From a checkpoint of a small transformer trained on Wikipedia.
Size: width 192, 6 heads of 32, MLP 768 GELU.
Architecture: RMSNorm before each block, rotary positions.
Each number is 50 + 10 x the weight over its row's rms, rounded and kept within 0 to 99. Layers, rows and columns count from 0. The size before them is the row's rms in percent of the matrix's.

# down: layer 6 MLP down (transposed), 768x192, rms 0.065, rows 286-385, columns 0-31
# up: layer 6 MLP up, 768x192, rms 0.0652, rows 287-386, columns 0-31
down286 088:46 57 52 30 31 39 59 45 70 43 56 55 68 39 50 65 32 62 56 49 67 67 47 57 61 52 47 49 56 48 53 52
up287 107:49 61 45 59 56 50 58 58 60 61 49 39 53 52 34 42 59 35 56 40 43 58 40 38 44 55 51 56 57 46 65 64
down287 109:42 42 31 50 48 29 49 52 51 39 62 66 68 38 57 42 25 31 33 44 44 42 51 43 42 53 64 33 67 61 37 50
up288 101:50 52 60 41 46 47 61 46 42 54 61 70 42 40 50 53 57 50 43 52 32 35 51 57 43 52 53 53 46 46 48 67
down288 104:48 48 36 49 43 49 26 61 43 39 45 39 34 63 50 59 57 60 45 44 57 41 46 43 43 46 36 54 50 67 58 33
up289 101:24 56 53 68 57 56 56 47 53 47 38 49 50 58 73 62 28 65 54 55 37 50 37 62 36 49 60 54 42 41 57 40
down289 108:45 45 20 50 44 53 44 55 73 50 64 52 60 45 37 55 64 59 52 52 59 36 37 72 42 54 63 59 48 54 60 40
up290 104:56 54 47 52 47 57 46 49 40 42 34 44 40 47 65 52 58 56 40 44 48 46 50 40 58 46 36 55 50 50 58 43
down290 103:52 29 44 54 41 45 50 70 47 49 53 57 49 43 58 43 44 56 52 41 53 57 32 58 42 53 48 31 50 57 64 49
up291 104:82 30 42 60 42 57 47 38 51 33 46 41 47 63 46 50 41 47 37 52 56 55 31 53 55 63 51 44 46 55 62 43
down291 106:60 35 44 61 41 57 56 63 54 57 48 49 63 28 43 43 48 39 62 44 55 40 60 45 63 58 37 48 41 41 64 55
up292 095:55 49 40 50 68 53 57 30 28 58 26 45 66 63 41 67 57 45 73 47 49 29 45 53 39 56 45 47 42 34 38 54
down292 095:53 57 45 46 44 43 36 52 51 34 65 47 44 49 73 47 43 52 33 58 49 48 67 42 65 41 54 61 34 41 36 42
up293 100:44 47 55 50 27 44 47 50 50 38 60 58 43 46 52 45 37 56 55 42 52 34 50 48 37 60 57 51 62 57 62 49
down293 092:42 48 74 63 39 54 65 61 56 57 67 52 65 59 20 36 46 57 47 44 43 63 34 48 47 58 81 65 53 56 59 41
up294 099:32 52 51 39 50 42 61 30 36 58 61 46 60 51 56 38 50 55 41 42 54 46 57 58 44 52 57 66 33 51 75 36
down294 099:46 57 27 60 56 54 50 46 51 50 42 55 38 45 17 44 55 65 56 47 50 41 60 40 63 56 34 40 71 49 43 35
up295 096:57 54 59 46 54 63 48 56 40 53 53 55 62 59 62 45 46 36 58 50 50 44 60 73 57 65 59 43 50 41 51 63
down295 103:22 64 52 54 48 30 34 32 39 51 35 41 38 46 39 55 64 58 53 45 30 45 41 54 55 45 42 34 65 48 55 47
up296 096:65 42 43 51 35 45 55 37 64 70 45 47 54 43 42 49 45 40 45 42 59 53 28 73 34 59 72 49 58 51 59 36
down296 100:34 38 60 61 55 46 28 40 67 52 51 50 36 63 41 32 45 55 51 45 30 39 55 46 33 28 32 58 48 54 46 56
up297 101:43 54 48 56 43 29 61 41 34 48 23 49 65 56 53 58 60 57 59 53 43 47 37 44 44 71 48 36 44 39 51 43
down297 096:50 47 48 32 59 49 22 38 52 39 57 29 35 39 60 53 60 60 37 59 50 41 62 62 69 33 42 42 54 58 57 41
up298 093:29 59 41 50 48 56 48 52 54 35 55 45 57 63 67 73 57 45 51 38 61 57 51 62 44 48 48 52 48 60 52 49
down298 095:43 44 58 43 36 39 37 50 43 44 46 43 71 47 47 33 55 31 59 61 50 66 49 49 51 45 48 67 70 22 37 61
up299 097:43 39 48 67 57 63 52 55 32 48 76 48 37 47 51 47 46 40 50 58 42 78 36 42 52 61 57 47 56 49 61 51
down299 099:60 54 50 59 48 51 52 52 54 52 30 41 60 58 42 56 46 55 64 43 48 50 56 53 51 42 53 61 58 33 50 64
up300 099:44 70 45 26 65 45 54 54 56 51 64 61 36 43 41 52 47 48 50 55 39 72 43 70 53 54 46 39 45 45 51 33
down300 098:51 56 58 39 49 49 53 56 61 57 73 61 61 38 39 74 61 55 56 44 53 46 47 59 39 45 47 64 54 45 47 54
up301 103:44 58 57 49 46 52 57 44 41 44 32 42 44 55 52 69 40 59 68 48 55 52 52 28 40 57 39 49 45 65 37 45
down301 096:56 52 57 61 63 37 30 52 54 57 43 52 47 68 50 75 45 51 46 45 56 66 47 55 69 51 70 46 53 56 47 56
up302 104:62 36 38 58 49 27 56 60 56 41 57 50 38 36 49 47 37 38 34 58 41 58 48 53 55 60 54 56 37 46 65 51
down302 105:34 49 48 46 62 64 59 41 48 50 48 30 47 46 50 49 30 42 39 62 45 58 43 60 51 64 37 43 51 48 39 38
up303 109:71 31 47 47 50 60 51 70 51 60 46 38 69 51 38 42 42 42 64 35 37 42 52 50 42 50 51 37 41 48 52 48
down303 103:43 46 53 54 51 51 47 21 52 56 54 60 43 64 52 57 51 61 54 53 54 50 44 44 42 54 49 51 42 53 53 56
up304 106:58 54 51 52 35 33 39 40 57 52 46 65 57 48 33 55 61 57 58 40 65 66 44 53 67 59 56 66 44 67 53 48
down304 110:59 56 44 49 42 54 46 50 52 43 42 67 54 52 48 59 36 56 38 53 45 34 56 49 61 44 51 44 34 74 35 61
up305 104:67 57 65 64 48 62 52 30 53 47 40 56 45 44 61 54 33 45 67 59 58 50 44 51 46 54 44 43 55 60 30 39
down305 105:36 51 29 47 56 45 64 21 55 57 50 55 47 34 57 42 71 41 61 45 35 52 50 61 58 49 52 52 57 63 40 59
up306 102:56 52 39 50 49 47 43 47 45 48 64 48 66 39 64 60 38 65 50 55 38 59 61 58 30 57 54 58 48 44 42 54
down306 097:53 39 50 64 48 51 71 46 45 61 62 43 26 43 35 26 76 33 48 52 46 65 51 46 59 54 37 67 52 40 57 59
up307 101:44 51 47 64 36 56 44 46 62 63 51 60 45 42 42 53 62 58 66 32 50 58 49 55 56 63 49 37 55 59 35 47
down307 094:61 44 38 53 52 48 62 58 34 50 46 47 65 50 49 38 34 45 40 69 46 43 51 43 41 38 51 68 50 37 51 49
up308 097:44 60 53 35 41 45 50 51 57 69 56 50 46 48 43 61 61 25 46 42 61 49 49 47 50 53 74 54 49 32 46 50
down308 095:55 40 58 49 60 24 62 39 54 42 60 45 45 60 39 48 60 49 57 60 44 67 54 54 55 53 65 56 33 57 40 56
up309 104:30 53 44 61 53 28 58 38 66 34 46 57 47 73 44 43 44 72 50 60 58 56 54 51 50 38 39 68 64 46 50 46
down309 111:49 76 67 58 38 45 47 34 62 34 60 32 47 41 36 38 56 64 50 32 53 49 57 68 50 41 34 50 42 45 47 55
up310 103:41 50 56 43 51 47 49 55 55 38 47 59 32 42 41 53 63 45 50 40 50 47 51 60 61 50 64 25 34 39 75 60
down310 114:42 39 49 32 53 64 47 60 50 59 47 47 46 58 46 63 68 62 38 50 40 41 51 64 50 47 54 58 58 46 59 40
up311 101:43 55 34 44 50 43 55 49 50 49 44 60 34 58 62 47 40 51 37 41 55 49 50 71 42 40 54 62 54 48 59 46
down311 099:49 47 40 53 55 56 47 62 52 58 51 35 51 50 58 55 43 58 63 50 62 63 38 58 40 51 63 31 52 50 49 49
up312 104:56 45 39 60 44 57 54 50 41 53 27 49 35 58 51 40 53 60 28 50 48 57 34 46 39 53 60 60 46 60 54 36
down312 110:62 35 52 42 55 65 54 51 44 45 61 38 34 64 62 51 51 43 53 69 36 74 67 36 47 56 61 49 57 33 73 49
up313 101:66 52 55 58 36 56 50 55 62 64 50 68 62 76 31 48 37 52 41 50 52 46 47 69 48 51 64 58 49 37 49 51
down313 114:56 49 63 31 52 40 52 52 51 61 39 29 56 49 59 51 60 37 54 37 52 45 53 32 46 69 41 34 26 57 67 48
up314 103:47 36 55 52 54 37 42 42 36 31 53 54 54 49 52 55 57 65 54 52 36 55 40 63 49 55 44 45 53 37 54 40
down314 101:36 50 56 44 45 34 54 33 40 35 37 48 50 44 42 46 46 49 54 55 47 67 39 51 33 48 48 40 34 47 57 56
up315 105:58 52 59 58 52 45 58 43 38 46 51 57 23 41 62 41 49 41 50 61 52 58 34 49 58 39 54 45 45 58 53 44
down315 102:54 63 42 54 68 45 34 54 56 53 42 64 56 45 31 47 46 70 39 44 73 57 36 48 51 49 73 29 43 48 40 65
up316 105:58 51 52 55 51 43 55 46 36 39 52 53 50 47 63 25 41 41 46 47 51 70 53 58 42 54 37 56 51 60 35 64
down316 108:46 39 60 55 20 66 47 58 48 52 55 62 43 61 33 62 48 45 58 37 47 53 51 32 56 53 63 55 59 43 64 56
up317 100:48 51 55 55 57 71 36 41 59 58 25 39 28 44 48 45 53 34 64 35 49 68 47 54 45 47 60 65 42 66 44 52
down317 099:54 46 38 66 56 45 55 64 47 56 36 61 54 51 48 57 56 53 48 53 75 50 50 35 44 43 35 34 54 39 64 44
up318 105:42 41 47 57 43 49 58 39 41 50 63 55 50 64 49 56 33 41 38 44 70 44 49 49 47 59 56 61 57 48 50 46
down318 101:48 86 50 45 33 57 57 58 43 55 46 62 47 52 62 63 47 46 49 36 35 55 53 46 63 47 47 48 54 36 65 44
up319 097:57 40 48 46 40 45 49 56 48 45 65 35 54 47 40 37 32 51 59 50 37 49 55 64 41 59 54 47 40 59 50 66
down319 097:56 57 38 42 77 43 43 52 63 50 53 36 43 49 54 41 43 37 69 57 39 44 57 50 39 56 44 58 42 59 44 63
up320 097:57 39 51 35 47 45 53 48 45 47 48 58 47 42 56 38 39 49 58 41 51 59 36 72 55 57 47 49 47 34 54 62
down320 101:68 48 41 54 57 57 51 50 44 33 52 45 41 32 63 43 49 43 53 65 55 41 50 41 55 53 49 50 51 78 30 33
up321 098:64 58 52 56 45 40 52 50 40 50 48 24 48 66 63 43 41 54 47 59 50 48 55 62 54 46 55 70 37 48 61 27
down321 098:51 44 56 44 50 57 41 47 50 54 45 53 60 50 45 48 51 44 63 44 49 57 52 41 47 55 72 29 60 55 51 59
up322 093:51 45 52 41 42 64 66 45 52 45 51 44 52 57 66 34 59 44 50 60 33 56 50 53 46 39 43 62 43 41 53 60
down322 095:53 44 67 64 20 27 51 46 55 56 47 37 42 41 39 64 49 52 78 41 56 48 46 38 69 47 52 49 52 58 57 42
up323 093:49 62 48 34 53 53 68 48 60 50 38 58 68 75 49 48 63 44 69 50 35 58 36 62 65 38 72 44 63 27 58 38
down323 102:61 57 50 60 51 62 54 59 47 49 51 41 60 47 61 66 49 44 50 44 57 31 61 54 55 42 43 50 35 39 45 41
up324 102:50 54 50 53 49 33 61 54 57 45 53 63 65 59 49 47 39 71 48 54 52 43 46 58 43 49 58 31 61 57 59 56
down324 101:39 50 65 42 53 48 52 48 34 30 50 58 56 57 47 54 55 35 46 48 57 39 59 37 31 36 43 70 51 63 46 50
up325 103:50 48 38 50 64 65 61 36 64 61 60 52 48 43 51 28 45 54 55 42 36 47 46 51 29 63 37 45 51 48 43 44
down325 097:60 39 52 43 52 48 40 52 61 68 48 57 59 52 51 68 55 55 41 57 39 36 60 31 52 26 49 64 25 54 54 65
up326 103:61 49 38 39 32 55 48 51 33 43 42 61 68 51 57 61 45 52 41 50 67 63 32 56 52 48 47 48 49 37 55 52
down326 104:53 37 60 53 43 72 49 51 37 61 54 28 55 52 41 51 34 51 44 58 36 55 62 41 63 45 50 53 61 54 75 53
up327 100:57 56 42 45 54 23 40 58 25 56 58 40 47 59 40 43 32 51 52 48 43 58 50 69 63 46 57 57 54 42 45 40
down327 083:52 43 43 54 48 48 52 53 49 50 56 38 44 41 57 59 59 47 73 45 70 45 40 41 21 52 48 33 44 63 51 42
up328 105:73 60 57 64 31 56 42 50 39 59 61 41 52 70 43 68 52 41 46 38 41 57 52 55 49 56 57 58 50 63 49 54
down328 112:33 69 67 45 44 44 49 51 59 49 42 69 43 45 43 54 48 49 28 55 54 47 44 55 71 46 54 50 57 75 74 42
up329 096:49 46 55 58 42 42 51 53 56 43 55 62 67 57 50 47 47 48 66 60 26 56 36 55 42 60 46 67 66 43 61 61
down329 102:44 45 46 53 55 49 58 43 35 48 50 39 46 48 52 44 47 45 39 73 41 65 49 40 39 32 60 58 30 47 59 54
up330 097:37 52 51 43 51 46 44 45 65 43 53 49 53 24 40 60 66 55 58 53 53 50 65 37 55 55 35 26 60 43 47 53
down330 103:48 49 60 60 35 40 56 57 51 47 44 39 35 53 50 45 49 64 46 45 51 53 58 74 60 38 51 73 35 37 50 34
up331 109:65 59 47 48 49 49 55 61 53 58 37 47 51 42 59 45 34 57 40 39 54 47 41 61 32 58 54 40 43 52 49 42
down331 109:48 54 44 50 43 39 35 42 63 40 40 50 42 46 40 47 57 53 46 45 58 42 60 44 60 41 43 49 58 40 66 44
up332 098:29 37 51 56 52 61 38 48 47 56 61 58 54 40 80 44 42 45 43 59 45 70 44 52 49 57 57 48 55 55 47 56
down332 093:35 38 73 55 48 52 59 27 55 52 36 35 40 60 39 65 61 42 44 46 66 57 46 51 43 66 55 58 39 55 55 45
up333 100:54 55 35 64 31 39 57 49 53 58 59 66 56 45 45 46 56 42 53 38 51 44 39 50 56 55 51 38 47 44 37 48
down333 099:44 48 48 38 61 47 56 59 42 42 54 50 41 43 48 38 50 53 37 38 45 54 69 57 42 51 52 49 64 44 47 66
up334 099:40 57 49 67 49 65 56 38 58 36 61 62 57 35 59 69 64 45 41 62 69 34 51 38 53 55 54 44 34 38 46 56
down334 105:55 54 41 48 45 54 50 54 48 56 47 37 45 46 43 52 64 53 54 47 44 56 59 54 67 41 47 57 38 58 62 43
up335 097:63 54 49 49 51 59 52 41 46 50 55 44 66 58 36 45 42 47 45 55 46 33 50 72 72 55 46 38 60 55 59 64
down335 095:43 50 48 68 59 65 54 47 41 49 47 55 56 49 55 41 56 33 71 45 48 61 22 35 39 38 62 63 39 41 39 70
up336 098:59 47 61 56 30 39 66 40 37 51 52 37 50 66 60 53 64 47 64 38 44 50 44 60 52 50 43 40 64 56 48 55
down336 097:47 61 73 60 49 58 48 58 54 34 34 60 50 56 65 60 42 40 59 45 58 61 59 54 58 53 52 39 52 52 42 40
up337 102:47 55 46 62 53 51 34 45 63 60 23 68 43 63 58 27 41 60 54 55 58 48 38 61 46 42 44 37 45 38 46 60
down337 105:45 44 35 47 56 37 49 49 68 43 54 41 47 47 45 52 34 45 51 53 53 48 43 54 51 59 47 52 58 52 40 51
up338 090:36 41 38 49 35 52 35 26 51 63 48 65 51 74 58 47 35 48 58 47 44 56 61 57 43 48 52 43 45 45 69 68
down338 094:64 59 71 43 50 62 49 65 59 53 60 47 47 47 56 40 50 32 69 54 52 41 49 55 52 54 55 60 51 49 58 26
up339 103:64 41 62 48 35 53 48 42 41 63 60 30 48 46 63 35 49 64 40 60 38 46 29 49 34 51 61 53 49 41 58 54
down339 102:47 49 38 48 50 47 52 38 43 39 31 68 49 58 60 52 33 43 66 45 62 48 52 51 50 32 46 54 58 43 36 58
up340 099:55 38 55 41 49 48 46 48 53 58 49 46 75 70 26 63 46 43 53 48 31 40 41 50 59 43 79 63 58 47 58 32
down340 093:47 40 52 54 50 51 56 47 47 30 57 39 69 50 64 53 50 49 43 42 47 65 50 66 42 59 36 49 48 49 49 45
up341 101:57 78 46 45 58 55 51 70 52 45 53 57 51 35 63 48 69 62 62 54 63 71 47 45 59 35 42 57 35 47 60 47
down341 098:52 36 55 57 57 50 40 40 41 56 34 57 44 34 29 56 53 44 49 38 40 49 30 37 43 51 61 58 54 49 51 56
up342 100:42 54 44 56 42 42 51 60 43 41 41 67 47 51 66 66 44 35 57 48 47 47 51 51 49 55 52 37 26 48 54 48
down342 094:41 34 73 56 46 61 36 41 49 55 52 44 60 44 39 67 49 36 53 50 69 42 39 57 54 27 51 61 48 49 43 54
up343 103:26 51 47 56 44 32 61 61 57 53 65 57 51 41 47 42 51 52 40 60 72 54 56 37 43 50 40 77 60 40 46 50
down343 104:35 67 27 48 55 42 59 49 52 54 37 52 55 55 62 56 43 35 60 55 46 36 42 45 61 52 31 29 65 51 51 45
up344 104:39 42 53 55 48 34 59 52 40 51 43 58 61 63 39 51 38 46 60 47 64 53 52 42 44 45 43 49 51 52 68 69
down344 107:44 54 30 46 34 52 66 59 53 51 76 39 34 30 41 25 42 53 44 39 51 73 38 34 54 33 44 40 54 42 45 64
up345 103:51 56 46 49 57 46 57 47 73 52 49 47 28 55 64 55 38 40 52 47 47 44 46 40 27 41 24 52 55 33 53 60
down345 105:50 67 53 60 56 39 61 66 45 40 41 60 61 40 53 47 55 40 41 47 68 79 51 63 48 48 64 43 60 46 41 50
up346 110:41 47 38 46 37 47 51 59 60 43 47 42 56 59 54 48 63 43 39 43 52 55 48 46 35 44 46 51 58 65 53 50
down346 107:35 47 50 45 46 62 57 52 49 52 32 40 43 53 52 67 47 44 61 54 67 50 41 49 41 43 50 64 43 39 55 59
up347 113:51 46 57 70 32 54 62 48 50 43 53 40 47 39 68 54 48 49 50 63 54 50 35 46 45 54 39 43 52 52 55 52
down347 110:41 71 41 54 45 40 47 44 45 55 50 40 58 57 44 38 48 34 39 36 42 52 48 48 63 27 55 53 44 41 46 41
up348 101:79 30 50 56 56 53 64 33 49 51 51 43 32 65 46 43 57 44 65 68 53 31 40 39 53 55 47 65 48 42 61 49
down348 108:54 41 39 52 59 41 48 47 58 33 54 60 71 50 37 40 58 33 65 56 57 50 43 65 46 41 58 49 54 47 65 50
up349 102:57 37 66 57 49 37 38 37 47 45 69 47 47 54 55 59 46 47 61 47 25 55 51 61 45 58 41 44 51 45 58 45
down349 098:46 59 60 68 31 47 66 50 43 44 53 55 45 38 69 57 44 35 42 63 60 46 52 61 48 60 43 56 49 48 52 46
up350 102:56 37 51 50 41 41 47 51 36 58 54 40 58 63 57 46 46 50 47 48 41 57 52 37 43 47 40 46 64 30 41 42
down350 094:46 73 21 63 55 57 43 49 62 59 41 64 42 55 37 64 64 54 39 42 56 37 53 74 58 60 65 48 46 61 55 59
up351 099:58 54 39 50 43 34 40 56 64 54 49 55 66 46 48 39 54 48 45 50 18 45 38 64 42 37 46 54 26 56 55 60
down351 094:66 57 48 64 41 49 68 51 56 36 63 56 54 53 50 55 64 30 46 42 65 51 46 50 48 43 58 40 52 43 52 48
up352 107:48 56 50 36 76 64 38 40 50 37 65 48 44 54 31 36 49 59 54 52 54 54 54 40 53 57 47 47 46 35 67 59
down352 091:42 53 52 56 30 54 56 62 49 52 54 62 54 42 57 38 52 55 37 53 55 47 26 56 50 47 46 69 67 62 32 60
up353 100:59 57 39 42 43 71 52 41 49 37 59 39 48 63 46 51 44 47 36 58 58 59 57 45 58 47 50 40 58 57 47 51
down353 109:59 51 50 49 35 36 60 47 37 67 64 61 43 74 39 46 41 69 48 56 45 52 65 57 66 41 54 51 68 37 34 39
up354 095:48 46 39 51 43 53 65 49 49 53 55 46 38 43 62 61 73 63 55 49 21 35 39 59 44 34 46 60 52 55 48 48
down354 086:67 36 41 52 46 58 47 62 52 38 59 52 52 51 33 43 50 34 55 45 62 50 49 57 43 53 55 55 54 53 70 40
up355 104:59 56 45 39 33 38 54 59 50 58 45 56 51 44 29 47 56 43 51 49 59 31 40 63 63 45 49 69 53 44 59 44
down355 094:30 42 49 62 51 61 62 49 47 32 52 39 51 62 46 61 47 60 53 58 57 47 45 68 28 36 46 46 46 52 32 43
up356 106:48 45 46 60 37 58 60 51 70 63 59 55 64 38 36 45 38 36 60 55 55 45 48 44 57 50 65 33 67 46 43 59
down356 108:41 66 41 53 61 52 65 50 66 48 54 58 48 62 55 52 48 32 47 39 39 51 59 61 53 29 49 50 49 63 56 49
up357 091:54 54 60 52 38 58 47 54 59 46 60 80 46 44 60 34 50 60 46 61 61 46 62 64 50 42 45 43 43 47 57 28
down357 091:60 47 40 56 49 57 47 46 38 56 49 29 48 44 49 64 65 41 49 36 51 45 59 51 49 57 51 55 61 36 54 56
up358 111:49 55 46 52 32 51 32 39 23 69 54 72 72 77 64 44 35 55 55 43 45 40 47 57 47 45 39 36 46 55 49 52
down358 111:57 69 44 44 47 35 51 40 54 33 44 42 69 50 52 54 34 35 43 69 69 66 52 52 58 41 57 54 70 59 62 66
up359 105:50 45 41 55 53 34 37 34 49 36 46 37 61 46 37 63 56 51 39 50 40 57 51 48 49 44 38 57 51 50 42 78
down359 103:45 53 43 43 52 69 60 46 49 56 58 50 65 61 46 31 64 45 54 37 46 52 51 53 32 59 51 46 63 45 56 55
up360 103:55 37 64 55 39 47 40 50 30 48 53 43 51 58 49 44 48 32 68 34 58 54 40 42 31 39 49 55 42 53 39 33
down360 092:45 39 55 45 52 57 49 48 56 57 46 45 44 48 47 48 77 62 64 56 47 43 68 55 38 64 47 52 49 61 47 45
up361 106:54 64 43 42 54 49 58 49 51 48 52 63 23 31 56 63 37 67 50 48 47 53 44 63 38 50 53 36 51 49 62 44
down361 104:56 51 50 57 53 47 43 62 65 50 44 48 70 40 50 54 41 41 38 43 31 51 40 64 36 69 52 57 46 32 40 54
up362 095:40 51 62 42 55 47 50 50 63 60 53 55 68 60 44 52 72 74 35 48 59 76 32 55 60 50 62 53 47 57 53 57
down362 098:56 40 59 44 58 58 55 27 57 46 56 46 47 55 59 46 37 43 57 37 52 44 51 55 56 62 66 63 55 47 44 59
up363 097:49 66 61 57 69 58 55 40 44 63 48 51 45 57 36 43 41 38 43 63 59 53 52 63 49 70 54 62 34 47 46 77
down363 092:51 25 43 50 44 66 55 46 56 28 58 60 38 40 55 46 62 41 53 39 46 58 50 57 40 44 48 56 44 53 36 56
up364 102:60 53 42 45 60 44 51 48 37 34 44 48 52 51 23 46 56 30 51 20 53 62 56 54 24 52 51 63 47 43 67 50
down364 103:46 43 66 34 46 74 50 51 73 56 79 57 55 48 47 59 40 69 62 30 32 49 58 59 48 46 71 41 43 52 55 66
up365 107:58 48 43 62 50 30 53 47 67 62 48 53 46 68 49 50 43 30 71 41 42 57 52 58 47 47 62 51 50 45 63 69
down365 099:37 49 76 31 44 57 68 69 58 42 39 45 64 67 36 48 55 63 45 36 60 51 32 41 55 53 50 46 62 54 32 33
up366 092:54 42 35 61 49 68 40 66 43 48 63 59 52 51 52 62 59 46 50 43 48 42 48 53 50 51 42 41 44 44 56 42
down366 099:55 33 41 44 50 60 57 65 56 50 40 27 60 46 49 55 53 57 25 64 58 52 69 48 56 56 74 41 56 56 40 43
up367 098:33 52 52 62 47 49 55 54 42 41 50 70 51 63 57 55 45 45 40 41 59 39 44 46 46 48 53 59 50 35 47 32
down367 098:47 57 47 33 56 50 62 55 41 55 42 43 52 59 36 54 40 54 61 72 11 49 62 46 49 53 45 49 46 50 45 65
up368 104:52 38 41 44 41 47 60 61 50 44 31 59 47 54 37 46 38 37 43 53 51 46 36 56 37 42 63 50 55 50 54 56
down368 097:31 60 42 68 57 47 67 34 62 65 40 58 54 46 58 49 48 58 30 53 47 39 42 44 57 63 46 59 41 46 44 67
up369 105:61 63 41 63 45 40 46 23 38 49 56 61 51 48 53 53 61 45 37 51 53 52 45 44 75 65 43 42 48 31 57 46
down369 107:51 28 53 39 57 47 40 58 54 53 40 52 46 56 72 48 61 62 45 62 45 46 55 64 49 50 39 28 47 67 47 52
up370 100:52 55 45 41 60 34 50 43 61 44 56 50 44 47 61 53 54 43 54 47 46 49 49 52 29 44 55 56 47 35 42 59
down370 108:59 53 54 56 34 54 56 50 48 65 59 60 34 37 54 53 62 48 37 59 59 60 62 45 67 53 55 60 44 48 56 61
up371 099:52 74 52 57 66 42 45 58 55 44 58 36 56 42 23 44 44 78 47 26 47 57 42 51 40 44 53 45 22 46 46 61
down371 093:47 23 46 29 40 34 45 56 44 49 58 48 47 42 63 38 61 34 62 48 49 39 50 60 62 57 45 34 62 48 45 37
up372 095:50 59 37 68 56 46 45 45 50 55 59 46 28 66 56 49 49 65 57 47 51 49 58 47 48 42 57 58 35 63 52 53
down372 092:52 47 57 56 52 55 47 57 43 72 48 42 58 46 38 60 58 46 55 59 28 57 38 49 43 51 29 67 53 35 71 49
up373 103:36 67 59 71 47 52 51 45 62 59 68 46 52 48 52 35 42 56 50 36 55 64 23 47 25 35 46 52 53 56 44 48
down373 106:46 42 31 44 41 38 46 57 43 57 46 37 53 54 46 51 45 49 40 72 74 54 55 45 48 40 42 27 62 54 60 30
up374 106:42 30 49 43 44 47 49 59 42 41 40 48 43 42 40 47 66 60 58 41 45 30 39 64 60 51 65 63 34 54 52 40
down374 101:36 59 21 63 53 53 57 40 57 51 45 43 70 47 27 53 47 55 44 64 60 55 63 66 76 51 70 40 66 26 51 44
up375 095:64 51 69 55 44 47 58 45 61 66 53 62 30 30 57 56 49 56 57 33 49 51 48 70 46 75 42 62 43 55 48 42
down375 097:46 43 58 46 44 45 42 41 72 55 55 54 60 67 43 61 55 66 46 50 56 43 62 43 53 32 59 23 55 46 63 60
up376 105:35 53 36 57 37 60 54 35 41 60 39 55 50 43 50 60 37 31 54 26 52 55 58 55 47 34 46 58 40 46 58 47
down376 098:54 39 38 55 53 45 54 39 51 52 50 54 60 38 54 52 47 58 48 73 55 42 58 61 48 45 46 58 50 36 38 61
up377 101:61 59 58 53 42 43 34 52 62 51 44 41 47 51 66 57 40 47 52 32 39 59 40 47 57 57 42 42 42 63 48 43
down377 096:52 48 72 48 42 48 49 34 51 47 56 56 44 45 45 45 58 46 54 55 54 40 71 49 59 60 41 39 56 43 46 35
up378 099:53 42 44 56 48 57 50 32 58 37 47 43 46 53 47 56 61 56 55 46 44 68 66 47 52 46 49 37 63 49 49 40
down378 090:43 47 57 69 40 44 56 66 45 63 41 57 51 38 43 62 39 42 58 52 66 51 46 66 41 70 62 54 45 45 43 55
up379 093:58 58 60 50 54 45 61 50 52 61 67 56 35 54 42 60 54 37 73 45 56 49 50 49 33 48 19 53 38 56 50 38
down379 098:44 56 53 48 48 44 44 61 56 38 48 24 42 53 44 48 43 55 68 60 53 55 61 46 51 49 54 54 75 52 45 45
up380 096:62 53 60 68 47 45 50 33 44 49 40 57 55 52 59 74 54 39 49 39 43 53 42 64 72 31 43 55 48 44 66 61
down380 097:34 46 37 40 47 41 72 47 54 50 59 42 53 49 52 38 36 51 58 63 59 46 54 48 59 52 43 48 41 51 51 59
up381 108:57 69 40 57 58 56 59 36 46 48 46 52 43 31 59 35 48 43 67 69 55 43 53 45 68 61 41 24 39 37 63 64
down381 105:63 34 56 69 52 43 50 69 54 48 58 76 47 57 56 63 42 53 54 37 56 41 39 50 23 41 61 43 40 77 37 44
up382 101:38 57 53 45 34 81 43 57 43 45 30 42 61 60 51 46 54 52 57 50 45 71 43 63 35 44 45 47 44 51 54 67
down382 103:39 54 53 49 45 56 36 51 47 42 59 40 32 52 52 54 42 45 62 39 54 34 46 34 60 49 44 55 40 44 32 74
up383 095:53 49 39 38 52 44 44 35 49 52 43 59 44 58 44 27 57 51 63 45 64 48 62 39 46 37 61 48 47 31 58 54
down383 099:57 42 47 56 47 49 51 48 45 42 44 37 66 66 59 58 39 53 47 64 57 60 46 57 60 63 53 59 52 62 51 53
up384 106:46 64 44 47 67 59 42 64 46 34 64 48 62 50 52 40 38 58 43 66 52 44 48 37 48 63 41 44 54 65 62 38
down384 102:49 37 34 72 57 45 57 40 56 45 48 49 50 52 40 64 62 40 59 44 45 55 45 60 58 57 52 50 58 36 55 42
up385 096:59 53 49 60 38 23 50 36 47 54 58 57 55 57 42 41 29 39 60 69 48 58 49 54 32 64 41 38 65 48 39 56
down385 096:50 46 51 43 47 65 41 55 40 51 32 41 64 55 70 52 54 63 45 41 59 53 45 29 54 36 54 42 42 53 55 46
up386 101:42 60 45 56 52 65 58 65 40 52 53 47 44 49 33 48 51 48 58 56 44 46 47 38 63 50 60 47 49 43 42 72